{"num_hidden_layers": 11, "norm": "rmsnorm", "norm_place": "pre", "tie_word_embeddings": false, "parallel_block": false, "init": "normal", "init_std_up": 0.0192, "init_std_down": 0.00409, "batch_tokens": 131072, "max_steps": 8294}
Each number is 200 + 20 x the weight over its row's rms, rounded and kept within 0 to 999. Layers, rows and columns count from 0. The size before them is the row's rms in percent of the matrix's.

# q: layer 2 attention query, 832x832, rms 0.0227, rows 783-815, columns 624-727
# k: layer 2 attention key, 832x832, rms 0.0223, rows 783-815, columns 624-727
q783,109,197,187,198,203,188,167,172,173,177,198,223,210,211,237,205,258,212,202,233,213,217,174,233,194,213,211,193,204,198,208,213,243,198,195,177,192,195,217,191,226,211,210,247,198,198,202,212,213,218,170,198,215,166,195,248,186,208,170,224,202,177,205,166,222,178,187,232,192,194,188,195,242,208,213,168,140,219,175,161,196,183,183,175,219,193,233,193,206,173,182,188,185,217,223,226,203,237,189,180,203,203,213,181,217
k783,102,211,203,177,206,210,194,186,195,188,197,180,246,210,219,198,218,206,209,206,204,179,178,194,195,200,172,193,214,226,204,192,233,198,217,187,178,207,233,202,214,200,201,179,229,190,184,185,177,179,195,196,193,195,207,205,241,174,216,149,144,190,234,197,202,218,176,204,219,216,179,178,186,176,204,198,192,258,180,207,213,182,207,166,196,193,168,190,207,196,188,204,164,209,187,169,200,206,208,187,171,230,204,227,239
q784,082,189,225,243,183,216,208,210,201,192,212,200,164,238,203,198,163,212,201,214,203,202,149,177,214,210,199,240,227,191,200,208,212,223,222,182,198,176,184,209,217,222,201,207,206,197,215,216,186,170,170,204,180,180,222,182,182,169,222,184,208,213,178,218,216,195,235,171,194,187,200,226,214,141,208,177,218,249,192,218,218,195,186,179,214,207,202,173,212,203,200,201,189,203,160,182,205,163,196,216,194,206,183,197,206
k784,078,198,158,218,214,229,211,204,216,196,194,203,218,202,244,189,212,200,155,216,207,176,223,204,200,231,194,209,182,207,156,175,192,210,194,212,156,173,205,167,191,186,168,195,200,185,180,187,163,205,190,163,179,210,202,218,225,215,210,179,209,226,219,181,182,183,195,182,221,212,205,167,205,183,175,227,183,183,202,200,188,207,182,223,228,203,185,205,231,203,188,179,238,184,202,183,216,206,216,169,204,189,218,177,229
q785,106,198,181,208,176,196,212,181,176,193,192,190,185,232,205,222,249,191,205,230,227,210,207,211,188,180,203,185,213,180,225,168,234,203,203,210,204,180,211,213,219,177,212,217,229,194,208,229,172,221,174,211,234,182,206,201,212,162,189,238,196,168,213,174,223,214,180,218,176,198,219,161,244,195,216,187,152,220,203,177,188,199,181,168,225,205,223,189,209,174,188,191,193,226,222,219,182,215,219,172,198,229,205,169,215
k785,102,225,213,191,211,218,179,160,201,167,167,200,220,175,185,186,207,223,210,228,205,177,170,186,187,216,169,211,177,220,217,200,235,203,206,165,186,211,222,194,204,213,178,204,225,219,194,190,187,190,228,192,191,202,237,195,196,190,200,181,143,188,251,201,222,211,179,178,201,176,166,219,167,184,212,164,196,234,174,201,222,198,193,176,201,206,176,206,194,210,200,170,182,217,202,171,208,184,193,172,169,200,188,223,228
q786,099,192,222,215,210,211,216,235,217,203,198,188,234,176,193,177,158,224,191,184,173,175,206,173,185,195,199,209,175,210,183,201,153,194,175,184,186,207,187,214,187,209,170,168,182,206,212,188,202,164,234,161,176,237,164,171,155,195,217,190,217,196,192,233,185,227,216,173,210,208,185,213,164,214,198,230,251,182,200,197,218,216,202,224,178,191,181,200,182,229,218,191,201,191,210,185,196,166,192,214,185,168,209,255,205
k786,089,201,173,222,201,163,214,208,198,204,206,207,173,239,184,201,212,196,203,187,207,255,199,227,186,178,221,171,205,170,191,191,177,194,206,202,181,205,163,212,206,200,238,206,189,203,212,176,216,224,198,204,221,195,191,209,217,225,202,229,250,215,177,207,191,179,202,217,208,174,224,178,198,197,200,198,201,173,225,190,177,220,213,219,188,211,249,214,188,204,195,210,237,198,205,259,195,191,228,225,237,208,208,159,180
q787,097,166,185,212,200,205,188,178,173,185,226,214,163,200,213,195,194,181,164,208,194,174,166,173,208,196,171,185,193,225,166,174,233,194,215,183,201,186,245,188,221,202,191,224,226,218,184,207,159,201,159,220,206,181,191,229,191,211,212,200,181,181,194,207,243,197,183,209,184,187,210,200,238,214,213,192,213,225,180,190,194,197,194,158,239,214,197,185,234,204,194,231,185,209,193,214,185,183,171,184,202,193,196,186,221
k787,089,215,174,182,216,228,212,190,201,221,221,202,180,226,209,174,227,195,199,226,198,193,194,219,172,226,219,216,211,176,214,168,210,199,212,187,181,198,176,200,176,192,184,178,209,203,215,200,207,186,186,166,179,151,212,192,233,193,176,169,183,192,237,210,202,199,176,170,211,182,209,163,212,165,206,204,211,225,198,186,204,208,209,178,212,219,189,205,200,146,191,188,186,192,214,184,214,231,232,181,181,203,196,195,236
q788,114,203,167,218,191,198,197,211,174,196,223,212,169,226,210,218,250,199,196,210,223,206,190,208,191,202,184,214,212,231,190,174,244,222,198,199,165,193,232,202,202,193,227,232,188,152,204,233,187,248,154,207,200,163,194,204,190,143,200,209,220,192,209,175,236,191,180,190,171,213,215,196,248,165,214,161,170,247,178,199,186,227,173,165,202,184,212,186,207,180,214,191,171,192,182,193,211,181,198,205,202,242,189,164,228
k788,112,197,182,177,198,237,190,183,185,181,165,199,214,159,216,167,208,217,206,224,191,148,182,198,174,223,191,218,194,201,186,205,215,180,198,198,213,197,213,188,208,208,183,212,237,208,170,186,184,191,194,152,209,221,211,175,204,164,225,176,150,188,247,189,172,226,171,188,217,197,167,203,184,203,196,203,168,226,162,218,204,185,199,174,236,191,183,203,196,222,200,182,195,193,211,173,200,205,201,161,177,185,220,218,201
q789,106,184,176,184,181,196,196,192,176,183,188,181,201,199,223,198,230,185,205,219,198,194,208,204,204,263,205,198,207,195,196,187,241,225,200,201,187,233,201,189,227,187,202,201,219,214,189,233,194,189,181,182,203,187,203,222,208,178,170,228,196,201,197,182,195,216,198,231,161,189,182,174,185,233,207,171,148,208,193,185,199,183,200,183,248,215,222,179,201,169,176,202,166,239,230,188,188,212,179,177,222,208,161,209,178
k789,081,181,204,203,189,179,215,190,201,190,198,228,226,195,157,198,181,197,204,199,171,175,200,204,193,212,201,175,199,235,218,232,216,157,175,237,207,257,202,196,195,168,201,197,221,202,178,209,188,202,187,187,213,205,226,175,219,196,177,146,174,175,217,227,205,214,196,206,202,221,164,214,198,200,199,182,198,192,172,199,228,189,226,216,180,211,188,193,205,189,224,254,163,189,194,176,181,169,194,215,196,191,197,214,195
q790,105,205,208,198,219,200,207,213,220,187,233,202,203,218,212,184,176,160,179,177,157,187,202,219,150,188,203,173,209,190,217,195,226,220,227,183,209,217,216,185,201,192,221,198,169,211,221,201,202,223,220,175,172,193,194,191,172,220,223,192,171,188,177,219,247,213,194,192,201,167,179,207,182,230,216,212,204,243,187,181,213,173,194,226,195,189,166,186,221,211,218,223,183,185,152,182,166,179,218,198,206,215,239,221,203
k790,090,201,168,177,199,226,181,190,198,232,204,176,206,201,222,209,236,208,169,213,191,171,179,221,189,199,201,205,212,180,201,176,192,189,218,162,193,211,164,196,179,171,163,204,204,195,190,175,225,218,184,203,212,177,177,209,242,209,200,203,213,213,209,207,201,152,190,202,194,167,238,155,230,180,187,218,213,187,219,190,188,215,177,195,197,207,231,214,207,153,233,181,234,174,200,182,222,236,191,192,190,171,206,170,201
q791,107,201,189,199,200,211,191,191,180,208,196,188,186,267,179,237,229,186,185,216,187,194,208,179,207,203,209,195,223,190,239,186,222,188,172,235,214,183,220,233,182,175,231,201,232,190,235,200,172,237,159,214,198,184,195,187,220,199,172,225,264,217,203,154,220,198,198,218,192,189,231,186,229,174,195,212,175,200,186,204,214,230,169,154,172,203,219,212,213,168,207,187,182,177,237,221,212,206,204,214,224,194,189,191,196
k791,096,210,213,190,209,214,203,181,170,191,180,194,208,177,191,210,191,223,213,210,207,169,205,193,185,218,175,215,152,228,218,194,204,190,226,201,195,209,195,225,221,202,190,192,190,207,201,191,207,161,211,159,189,218,214,203,181,175,211,185,175,213,218,208,170,227,210,198,220,186,156,240,151,193,236,156,165,209,178,177,218,182,208,203,223,199,201,171,180,214,187,196,158,223,218,183,198,187,180,153,177,196,198,229,210
q792,130,186,192,213,199,213,178,182,162,202,207,227,185,202,220,197,240,196,214,206,237,192,200,218,246,221,201,228,195,212,185,197,231,186,216,197,173,232,215,208,207,186,195,201,225,187,177,215,173,197,203,210,212,180,196,206,185,182,151,180,183,205,232,227,202,236,199,214,184,212,193,212,196,188,210,184,164,225,179,183,154,172,191,178,231,210,237,195,208,184,148,177,171,219,209,209,190,210,199,210,203,236,183,174,216
k792,091,187,225,175,200,191,220,187,220,196,204,208,210,189,208,207,203,195,186,184,199,194,202,189,213,185,191,187,182,208,214,211,202,150,186,219,201,235,180,205,201,188,167,212,217,190,192,189,187,216,186,168,252,219,221,187,225,233,203,192,194,192,218,161,188,208,220,188,198,215,180,200,203,221,179,200,229,194,215,207,203,185,226,211,185,195,192,191,222,192,221,212,212,176,175,198,224,190,187,186,167,182,213,233,219
q793,095,193,222,146,201,196,212,188,216,201,140,199,227,152,173,177,181,214,217,174,168,215,222,196,212,226,213,185,181,212,219,209,194,159,208,217,181,244,151,204,227,188,202,192,186,216,199,193,223,184,203,214,166,208,162,194,201,229,205,210,185,216,195,226,171,214,185,174,192,184,191,183,160,218,206,202,206,146,199,184,184,154,224,226,212,216,205,207,176,206,198,190,221,226,264,176,193,236,193,204,213,178,222,205,176
k793,110,198,229,202,182,176,203,195,215,203,193,178,189,217,201,223,161,191,187,197,193,266,185,229,200,187,207,182,211,172,201,187,187,213,191,197,207,205,199,198,186,188,231,208,166,192,212,248,212,220,181,225,171,208,187,198,190,242,192,238,201,219,173,214,226,193,242,233,213,188,247,209,193,225,202,210,196,178,230,199,217,207,201,204,174,188,197,216,203,170,189,218,209,214,172,254,189,195,184,229,224,195,203,169,194
q794,119,197,199,222,173,190,187,195,186,208,172,185,198,159,214,180,213,194,230,201,213,191,207,216,236,196,211,204,184,234,188,222,196,184,187,229,181,223,181,208,173,211,180,180,185,192,162,200,221,197,230,222,182,196,181,199,207,197,211,203,183,209,197,239,209,199,186,159,212,192,212,237,166,193,191,221,231,184,182,222,204,184,232,226,220,187,201,209,179,228,209,162,210,224,219,185,222,231,198,206,181,196,164,212,209
k794,143,179,239,243,192,149,196,223,221,186,206,205,233,194,205,179,133,204,206,182,198,195,186,201,187,179,237,184,198,204,215,203,189,212,185,201,196,197,203,213,196,221,203,204,182,190,204,207,219,228,224,242,230,199,215,191,195,221,205,212,226,191,173,183,187,212,222,177,199,232,205,192,214,214,164,199,242,190,218,198,194,211,206,243,167,195,189,232,181,227,223,224,229,205,155,235,195,192,204,244,242,170,197,192,179
q795,153,220,225,181,205,191,208,203,208,193,182,209,185,191,191,190,146,191,200,182,183,230,217,165,211,198,209,208,193,205,192,237,170,188,197,212,170,229,162,208,187,216,198,192,155,203,220,205,213,195,213,188,177,226,202,159,206,204,206,182,196,220,144,225,184,164,197,187,230,226,187,212,177,198,183,189,223,179,191,226,204,164,250,222,202,221,171,214,168,255,202,207,222,208,196,186,196,195,185,198,221,170,209,207,188
k795,092,228,176,197,217,230,193,160,180,213,222,168,202,228,215,162,199,174,188,217,198,205,181,206,198,192,203,202,213,186,184,198,201,229,200,175,226,172,225,186,192,205,210,211,218,189,209,192,177,211,190,213,161,201,170,206,217,204,202,234,208,210,196,194,234,188,166,213,197,182,213,189,223,210,194,201,204,187,218,174,206,180,161,197,202,227,201,194,191,170,173,182,223,209,208,218,191,199,185,201,218,209,213,140,153
q796,107,203,211,192,196,185,190,174,180,197,164,166,221,168,232,174,197,192,229,186,196,221,190,188,208,202,184,204,176,215,184,185,203,180,196,205,156,185,234,209,211,190,194,181,192,152,174,205,210,221,178,214,205,171,185,210,192,180,204,207,174,235,193,201,225,185,183,177,242,202,192,217,186,205,177,219,200,193,164,210,189,184,223,220,219,173,220,196,194,221,186,166,196,225,193,200,205,223,170,196,214,176,141,215,213
k796,087,191,163,205,202,189,188,169,174,189,207,225,216,215,180,207,203,189,183,227,212,190,159,193,209,229,225,216,237,167,205,220,193,248,186,161,207,191,213,192,186,225,202,208,194,173,197,173,204,204,225,190,193,209,166,212,220,206,189,257,243,202,174,176,223,184,159,189,191,202,203,200,203,217,160,184,213,180,262,183,214,204,147,208,200,204,182,194,171,169,209,197,217,202,210,239,190,192,206,257,236,205,211,177,181
q797,098,203,225,175,215,190,194,223,194,183,204,191,206,173,209,165,189,173,197,193,197,178,199,197,171,206,206,185,206,208,179,175,210,236,191,161,157,207,226,198,220,172,202,185,183,195,202,206,166,212,197,198,195,184,197,205,187,192,203,191,142,184,213,188,207,200,193,187,210,195,193,183,208,235,230,172,184,166,196,172,175,196,206,219,196,202,193,173,220,193,176,191,206,189,175,210,192,181,198,193,225,189,182,204,187
k797,112,201,170,170,207,216,194,171,177,194,219,194,210,245,202,194,246,184,165,217,217,198,205,202,217,237,179,191,214,177,221,197,189,164,189,176,195,200,188,190,192,179,196,208,215,188,187,162,209,195,209,188,174,188,186,191,240,222,184,223,169,192,203,209,238,159,193,206,208,181,228,175,202,221,212,169,179,199,194,152,220,225,207,188,194,198,215,199,198,153,178,216,193,186,233,195,225,211,224,181,196,194,202,222,178
q798,107,211,207,175,210,188,220,210,218,215,227,253,182,228,193,218,186,203,184,194,193,198,184,215,179,142,214,211,192,184,167,206,191,239,242,227,228,219,214,194,196,234,204,232,217,185,205,220,203,197,251,210,205,224,247,208,182,219,212,180,219,157,195,195,208,207,233,205,182,202,212,204,189,224,205,214,223,243,209,209,207,230,171,210,191,191,180,209,204,198,203,226,210,169,155,193,197,156,205,211,182,224,240,167,194
k798,097,217,192,175,211,195,209,213,219,214,185,179,197,185,197,209,204,185,215,213,190,196,187,182,189,182,205,224,167,212,196,219,177,183,208,218,226,218,167,216,225,178,185,213,204,192,204,216,192,211,216,190,247,211,207,165,172,178,222,162,209,203,206,211,177,170,253,203,207,195,203,213,211,190,213,249,171,182,191,222,160,181,198,196,234,214,202,204,226,220,212,170,210,199,201,179,234,177,216,160,165,198,210,188,216
q799,096,223,168,222,217,191,192,222,211,194,214,193,203,213,227,188,188,200,216,185,227,211,197,209,205,156,181,211,177,209,160,160,188,193,188,182,185,170,179,187,168,247,207,218,155,172,199,192,197,205,208,176,192,201,182,205,180,197,200,189,198,184,227,197,274,211,210,201,241,206,251,251,246,159,186,202,237,201,211,218,172,198,180,212,208,196,177,204,219,185,217,211,221,204,175,210,209,206,191,227,219,188,192,214,212
k799,113,220,208,193,188,210,217,193,197,185,202,214,208,182,198,164,193,184,207,174,190,147,221,216,194,173,222,207,205,207,208,236,207,163,206,199,213,207,207,237,197,217,170,247,219,200,185,228,194,205,221,175,247,209,202,184,185,190,212,176,182,172,203,174,193,206,188,180,185,228,163,173,205,199,185,221,216,201,179,207,208,192,168,214,211,186,156,195,211,204,204,198,213,189,224,162,184,213,196,184,219,202,203,194,185
q800,096,198,197,181,203,202,219,209,228,204,200,205,171,237,185,233,175,201,155,226,179,213,195,186,156,176,203,217,214,206,210,204,236,175,219,222,205,216,191,201,182,182,229,205,191,256,242,195,195,211,192,184,164,221,200,184,203,180,198,199,237,220,185,190,207,222,187,199,200,206,181,185,199,210,236,172,221,217,212,202,200,213,184,189,224,212,194,204,197,205,232,184,190,198,189,230,179,202,200,171,217,208,207,215,147
k800,112,200,186,193,206,226,184,209,197,190,201,184,202,182,192,218,167,194,236,188,194,193,198,208,188,177,202,188,171,210,170,192,220,182,204,235,187,214,222,220,190,205,228,189,211,190,231,246,225,195,204,204,202,202,230,212,190,207,203,119,198,193,202,200,188,211,225,183,207,178,209,216,173,192,194,213,202,204,156,204,223,163,207,211,205,198,175,210,219,227,216,200,234,213,199,148,222,208,223,152,188,185,180,197,219
q801,101,180,201,195,191,225,205,219,183,197,161,177,228,155,198,194,208,202,216,194,211,194,179,221,208,224,203,182,199,212,215,170,206,174,198,163,195,209,199,234,216,222,192,168,219,208,218,194,202,192,180,206,199,168,192,200,199,197,194,205,166,227,206,215,178,219,223,174,201,188,182,221,216,195,193,188,189,182,161,172,171,174,199,192,218,218,193,193,206,202,177,152,171,247,202,179,182,214,165,214,166,190,181,226,210
k801,107,223,189,176,188,239,208,189,178,202,248,210,185,216,183,210,226,193,159,214,188,192,181,173,219,217,212,188,206,184,190,193,185,196,190,171,209,203,206,188,188,189,210,200,210,194,209,197,196,216,197,196,192,210,175,235,234,218,178,233,198,237,201,198,220,196,185,187,224,184,217,180,224,195,205,182,195,190,226,196,179,244,175,158,187,212,220,196,219,163,194,193,188,238,206,236,213,209,198,237,237,202,221,184,213
q802,107,163,189,210,229,211,202,189,195,191,203,163,215,165,195,191,225,175,207,199,203,202,238,200,201,213,206,190,214,230,224,173,215,158,159,169,189,217,188,172,193,205,210,188,184,205,221,185,214,198,154,176,203,221,186,189,204,212,179,198,210,190,208,200,211,215,210,207,212,198,161,180,235,186,199,198,208,178,220,188,206,198,197,207,205,223,187,189,206,204,176,192,199,207,206,214,144,245,212,197,234,164,201,227,179
k802,103,203,216,207,191,194,183,192,193,222,195,202,164,171,178,246,175,206,189,157,214,222,201,242,204,226,217,169,224,216,219,208,186,204,220,185,164,186,184,178,218,255,210,149,222,200,203,179,196,179,184,213,198,197,182,188,225,202,173,193,203,209,205,192,202,185,186,192,200,169,213,188,197,181,227,175,197,205,192,181,224,252,218,236,196,216,172,220,198,181,169,223,191,216,203,204,175,213,171,230,210,200,198,194,203
q803,110,211,208,233,216,150,205,196,206,223,205,222,168,183,204,208,191,187,189,216,167,207,201,221,211,166,199,229,195,195,206,246,214,198,240,212,235,199,232,171,209,255,193,214,182,168,197,236,248,219,242,186,212,218,214,206,209,203,250,199,202,186,209,174,226,169,205,189,198,189,194,203,189,188,180,201,205,222,216,208,220,221,203,208,192,199,176,195,224,217,210,219,226,178,162,181,236,213,235,219,181,209,204,172,220
k803,114,197,164,212,196,200,223,206,200,208,214,219,211,197,202,180,212,237,214,214,175,194,175,182,216,206,217,225,201,202,178,188,175,211,180,151,213,195,215,152,200,205,160,207,208,191,161,153,190,204,193,214,197,189,155,208,201,190,189,203,195,204,224,180,184,214,186,193,208,217,215,192,195,211,195,247,224,192,228,189,209,177,177,225,188,206,179,193,245,217,209,192,212,193,211,191,204,206,205,219,195,180,206,202,160
q804,100,212,199,169,208,211,210,199,183,180,199,188,217,216,203,223,175,220,180,200,180,216,175,198,144,192,184,182,186,180,191,184,196,200,240,220,189,183,232,205,201,209,238,232,221,207,190,224,196,202,214,190,190,220,195,207,175,178,203,193,207,204,215,156,198,206,194,203,198,213,202,186,181,212,203,203,152,228,214,190,214,199,182,178,215,172,209,207,245,193,212,214,199,187,228,188,240,181,202,200,207,223,207,199,206
k804,110,201,190,202,205,201,200,209,177,212,191,185,248,185,213,192,167,221,198,200,148,200,235,224,175,182,174,212,156,219,170,192,206,189,235,226,199,205,178,191,228,173,205,199,208,207,223,196,196,195,189,175,198,182,214,196,191,176,222,158,197,212,234,203,194,198,185,234,193,198,185,185,147,170,175,236,190,192,199,211,187,187,183,213,245,194,175,202,219,198,204,201,206,188,193,155,190,214,200,183,170,185,183,178,180
q805,111,189,240,230,151,243,220,201,199,203,162,206,196,206,183,183,229,179,212,202,247,190,217,202,224,187,222,208,203,194,226,225,233,203,233,238,211,216,192,219,175,225,148,236,191,184,220,207,205,199,192,202,156,213,197,203,192,226,200,191,204,191,198,231,182,224,156,189,193,221,194,208,176,181,224,192,193,223,176,180,180,194,222,205,257,202,211,207,196,202,194,205,174,237,165,205,173,216,195,209,208,204,173,204,181
k805,105,219,212,179,180,198,208,178,185,223,176,174,202,211,188,240,194,195,190,194,219,212,176,203,176,215,198,182,227,195,180,235,193,177,199,249,229,224,196,199,222,164,223,196,216,191,199,213,206,204,177,253,184,202,181,219,213,218,212,192,208,186,163,223,212,220,202,184,193,203,213,200,206,223,195,230,172,194,195,226,205,195,190,185,174,187,198,174,219,214,199,166,212,213,195,225,216,224,199,217,207,199,217,172,206
q806,105,254,216,193,232,195,208,206,201,218,223,233,159,219,187,199,153,187,184,195,167,243,197,170,197,174,184,194,197,180,211,233,208,218,199,216,249,203,198,170,187,197,204,215,183,233,190,172,215,236,209,203,206,197,209,175,202,184,212,225,229,194,186,212,192,196,196,221,214,197,187,186,185,244,212,215,194,221,225,209,258,225,227,204,189,183,173,212,175,208,188,212,212,178,170,238,180,181,160,191,224,211,221,152,221
k806,111,212,192,191,226,193,222,201,225,191,164,196,196,187,207,213,201,193,235,217,218,219,220,193,198,204,199,212,171,193,171,192,196,237,194,207,182,187,180,211,214,197,212,245,168,183,220,219,212,186,212,165,201,219,216,163,163,195,203,180,192,194,201,227,211,176,232,209,209,224,238,204,190,175,223,215,174,235,192,208,195,173,181,167,232,185,227,207,204,213,189,194,204,193,218,195,200,156,195,148,183,204,174,175,226
q807,107,177,178,233,207,180,209,196,201,179,202,165,206,182,192,212,211,189,194,219,197,233,194,189,179,215,212,190,196,204,209,192,219,204,194,184,224,155,228,168,217,197,206,195,180,213,162,176,214,211,185,193,221,233,178,222,195,208,206,197,225,183,230,200,235,230,175,206,229,167,187,196,212,204,163,219,206,178,191,197,218,212,190,187,189,226,197,185,210,193,227,207,218,233,211,236,208,239,195,190,179,172,183,223,185
k807,102,211,191,244,200,179,210,230,199,201,189,182,195,182,178,201,216,207,231,192,197,195,205,225,201,237,204,205,205,235,210,199,174,215,220,119,150,200,220,189,212,228,182,224,210,215,187,198,216,202,212,234,219,160,202,179,188,197,168,176,172,188,226,235,212,228,173,199,185,197,202,199,155,185,229,181,228,231,212,174,203,201,215,216,214,179,205,209,208,191,195,216,188,177,207,201,194,215,206,191,207,204,208,185,171
q808,100,188,191,229,249,173,190,186,214,207,217,219,162,228,224,220,191,192,198,200,168,194,198,179,191,177,185,240,203,184,176,220,201,189,202,210,235,173,191,153,183,214,195,221,180,174,207,209,215,201,219,213,194,207,232,229,201,198,217,223,241,202,217,195,218,209,199,192,209,213,191,195,198,196,198,208,224,246,221,235,202,229,187,216,182,209,197,180,220,218,222,214,231,169,153,190,212,176,234,203,196,184,223,190,223
k808,116,198,177,215,210,221,204,240,215,193,181,196,205,165,215,203,189,179,214,181,218,199,170,162,181,214,220,213,170,222,194,210,174,164,178,171,216,196,195,206,169,231,168,184,191,211,168,187,225,203,194,194,223,205,171,193,208,177,216,173,219,184,184,185,190,202,174,177,201,223,195,219,233,215,188,241,234,201,232,180,199,194,212,226,199,210,190,200,212,267,215,202,249,162,210,177,228,198,199,186,188,167,178,204,181
q809,104,211,220,218,188,207,185,215,157,205,183,175,233,144,201,167,219,188,219,177,222,190,173,202,224,202,220,210,184,197,205,193,194,164,187,156,169,220,196,192,224,216,166,193,198,176,221,195,203,188,187,173,228,179,175,215,216,201,221,166,159,211,225,243,188,227,212,194,209,210,164,242,209,193,205,190,179,203,187,208,167,190,205,228,207,194,183,195,189,198,161,172,184,221,195,152,202,191,192,210,194,202,227,218,226
k809,101,181,244,180,178,226,227,160,183,214,226,187,189,182,201,198,190,173,205,186,200,161,202,187,230,201,194,190,217,203,196,189,161,192,192,204,236,201,177,188,166,202,186,176,225,182,196,200,194,230,217,215,195,224,178,239,201,231,180,205,176,246,198,196,203,202,210,199,180,204,185,194,232,226,187,207,194,211,182,203,182,237,223,195,171,207,219,218,213,182,198,180,206,187,204,187,192,196,157,243,240,164,199,205,194
q810,115,175,160,263,202,204,195,218,156,232,191,190,208,180,207,171,231,167,225,207,185,177,201,201,210,185,194,217,207,212,206,213,210,186,206,239,196,204,174,181,194,225,213,220,195,195,253,197,226,176,195,211,203,213,198,230,201,191,187,165,220,187,208,187,202,208,215,199,198,182,224,221,189,164,181,215,224,219,191,210,206,209,178,199,224,231,181,195,195,201,205,196,230,195,205,176,186,234,240,210,207,190,206,203,223
k810,108,192,240,233,179,184,209,262,215,210,209,205,205,203,205,197,212,213,216,176,175,213,201,180,177,201,202,208,180,219,200,230,164,195,220,218,218,220,167,184,190,190,198,176,185,186,169,186,206,201,220,204,230,203,204,170,192,194,233,171,186,170,183,229,186,234,222,198,208,221,178,215,204,215,195,244,166,189,222,220,203,195,230,212,215,196,191,215,200,229,187,164,177,187,182,194,210,220,191,214,206,184,191,172,181
q811,105,205,220,186,193,227,225,203,212,200,192,221,194,236,177,228,181,184,204,193,182,178,192,212,199,201,200,184,212,189,241,217,190,196,210,224,230,189,199,196,191,199,216,187,215,267,225,184,200,211,214,213,165,216,201,185,202,214,215,207,228,197,182,198,213,193,197,233,184,192,202,174,198,206,205,195,184,234,234,192,221,224,202,191,195,229,191,192,201,207,239,198,228,188,214,216,201,166,191,196,195,191,235,203,174
k811,114,199,207,225,234,196,215,228,157,215,177,190,201,189,210,214,203,192,225,193,215,207,221,227,189,206,221,197,182,209,139,170,194,186,191,216,170,186,187,194,186,206,200,185,204,202,229,215,215,202,196,202,171,245,220,181,166,170,208,158,205,204,208,247,169,208,190,205,190,169,250,188,162,159,207,209,175,228,186,220,204,198,198,224,214,203,226,203,189,224,196,188,213,209,195,172,172,204,184,170,182,181,199,185,217
q812,100,190,163,218,211,191,206,202,225,220,198,200,180,215,209,195,177,183,208,182,188,164,215,221,195,212,187,214,196,210,221,228,172,232,181,229,208,206,134,164,195,182,201,195,165,213,200,198,196,198,191,193,180,227,193,191,203,205,215,189,220,207,205,224,240,206,209,219,189,208,201,185,198,200,187,211,235,209,238,238,172,215,203,194,197,198,166,209,176,195,227,232,226,158,176,208,215,149,228,202,223,214,215,219,206
k812,115,213,195,236,202,217,184,194,158,168,192,189,195,177,200,171,187,194,235,165,204,175,229,199,181,215,199,222,175,210,202,207,190,179,189,228,191,209,215,196,185,193,192,193,211,200,174,206,193,210,160,211,202,228,196,192,187,199,205,181,171,196,188,201,205,224,196,201,164,232,187,219,183,188,206,231,196,207,193,236,202,178,228,225,189,205,215,201,185,224,224,176,210,179,234,160,221,213,185,198,188,193,193,198,187
q813,106,198,190,191,208,186,228,223,230,212,232,182,193,230,198,218,192,208,183,221,214,182,191,221,171,177,190,193,212,198,220,199,191,205,162,174,221,203,182,194,200,206,206,210,178,228,193,198,215,236,214,180,195,252,200,222,182,208,202,212,198,167,203,218,231,201,256,213,196,220,191,185,229,228,195,206,201,214,209,203,234,213,196,177,154,197,168,203,199,181,231,264,209,180,179,195,183,182,191,200,188,208,245,203,196
k813,115,208,192,201,192,177,213,234,189,191,181,211,195,192,183,194,199,211,204,166,226,124,215,223,193,174,207,196,183,233,211,199,195,219,245,207,154,194,198,220,210,202,182,191,214,236,186,177,207,183,227,219,235,220,213,152,201,198,199,163,214,218,200,192,193,204,208,199,183,180,220,180,186,159,210,198,248,215,191,200,184,192,231,224,259,218,200,196,202,224,222,198,197,204,209,146,200,194,176,208,195,219,180,217,206
q814,099,193,173,188,197,199,234,206,208,190,205,214,186,229,194,217,180,210,171,216,148,196,208,219,168,167,197,215,210,210,216,217,209,196,204,209,234,198,198,176,197,172,208,205,163,248,202,215,220,192,222,190,193,230,204,184,227,190,213,194,241,191,202,181,221,189,196,195,201,174,195,185,182,220,201,214,218,245,208,227,213,253,188,202,235,245,190,171,211,194,237,208,216,183,202,213,205,185,218,176,173,176,228,197,201
k814,105,195,185,238,237,202,210,223,211,172,199,203,189,174,174,182,199,180,221,183,199,182,218,172,198,192,210,176,179,225,193,215,165,184,200,206,213,235,217,200,178,219,208,224,180,185,227,203,218,189,232,192,199,185,235,150,181,191,210,156,188,211,205,220,189,221,214,171,201,169,191,239,223,159,198,207,204,221,201,198,174,189,231,226,211,188,209,221,216,234,216,181,199,214,223,188,218,183,206,167,200,167,196,223,190
q815,103,194,160,164,189,199,194,229,221,213,216,202,195,222,203,230,222,214,198,215,185,204,222,164,210,201,179,204,226,185,172,153,194,204,171,175,142,216,142,187,207,200,207,188,238,171,211,208,185,195,187,229,228,182,212,235,229,209,165,165,204,184,205,187,191,226,254,204,221,171,213,208,246,193,202,218,233,179,209,218,215,221,196,200,172,156,211,217,172,200,209,207,168,199,131,197,164,167,209,227,235,207,215,176,213
k815,101,193,212,204,182,185,168,194,213,249,193,184,193,203,201,217,208,204,229,201,162,228,197,191,176,155,195,227,185,232,235,226,210,215,237,193,244,196,211,168,207,193,202,168,213,224,171,197,199,186,203,215,249,186,179,232,174,192,197,202,199,206,185,190,199,171,233,217,194,218,176,204,208,238,209,203,178,172,184,185,178,189,193,201,205,221,204,193,195,216,227,189,177,189,188,167,226,203,200,197,183,224,178,187,211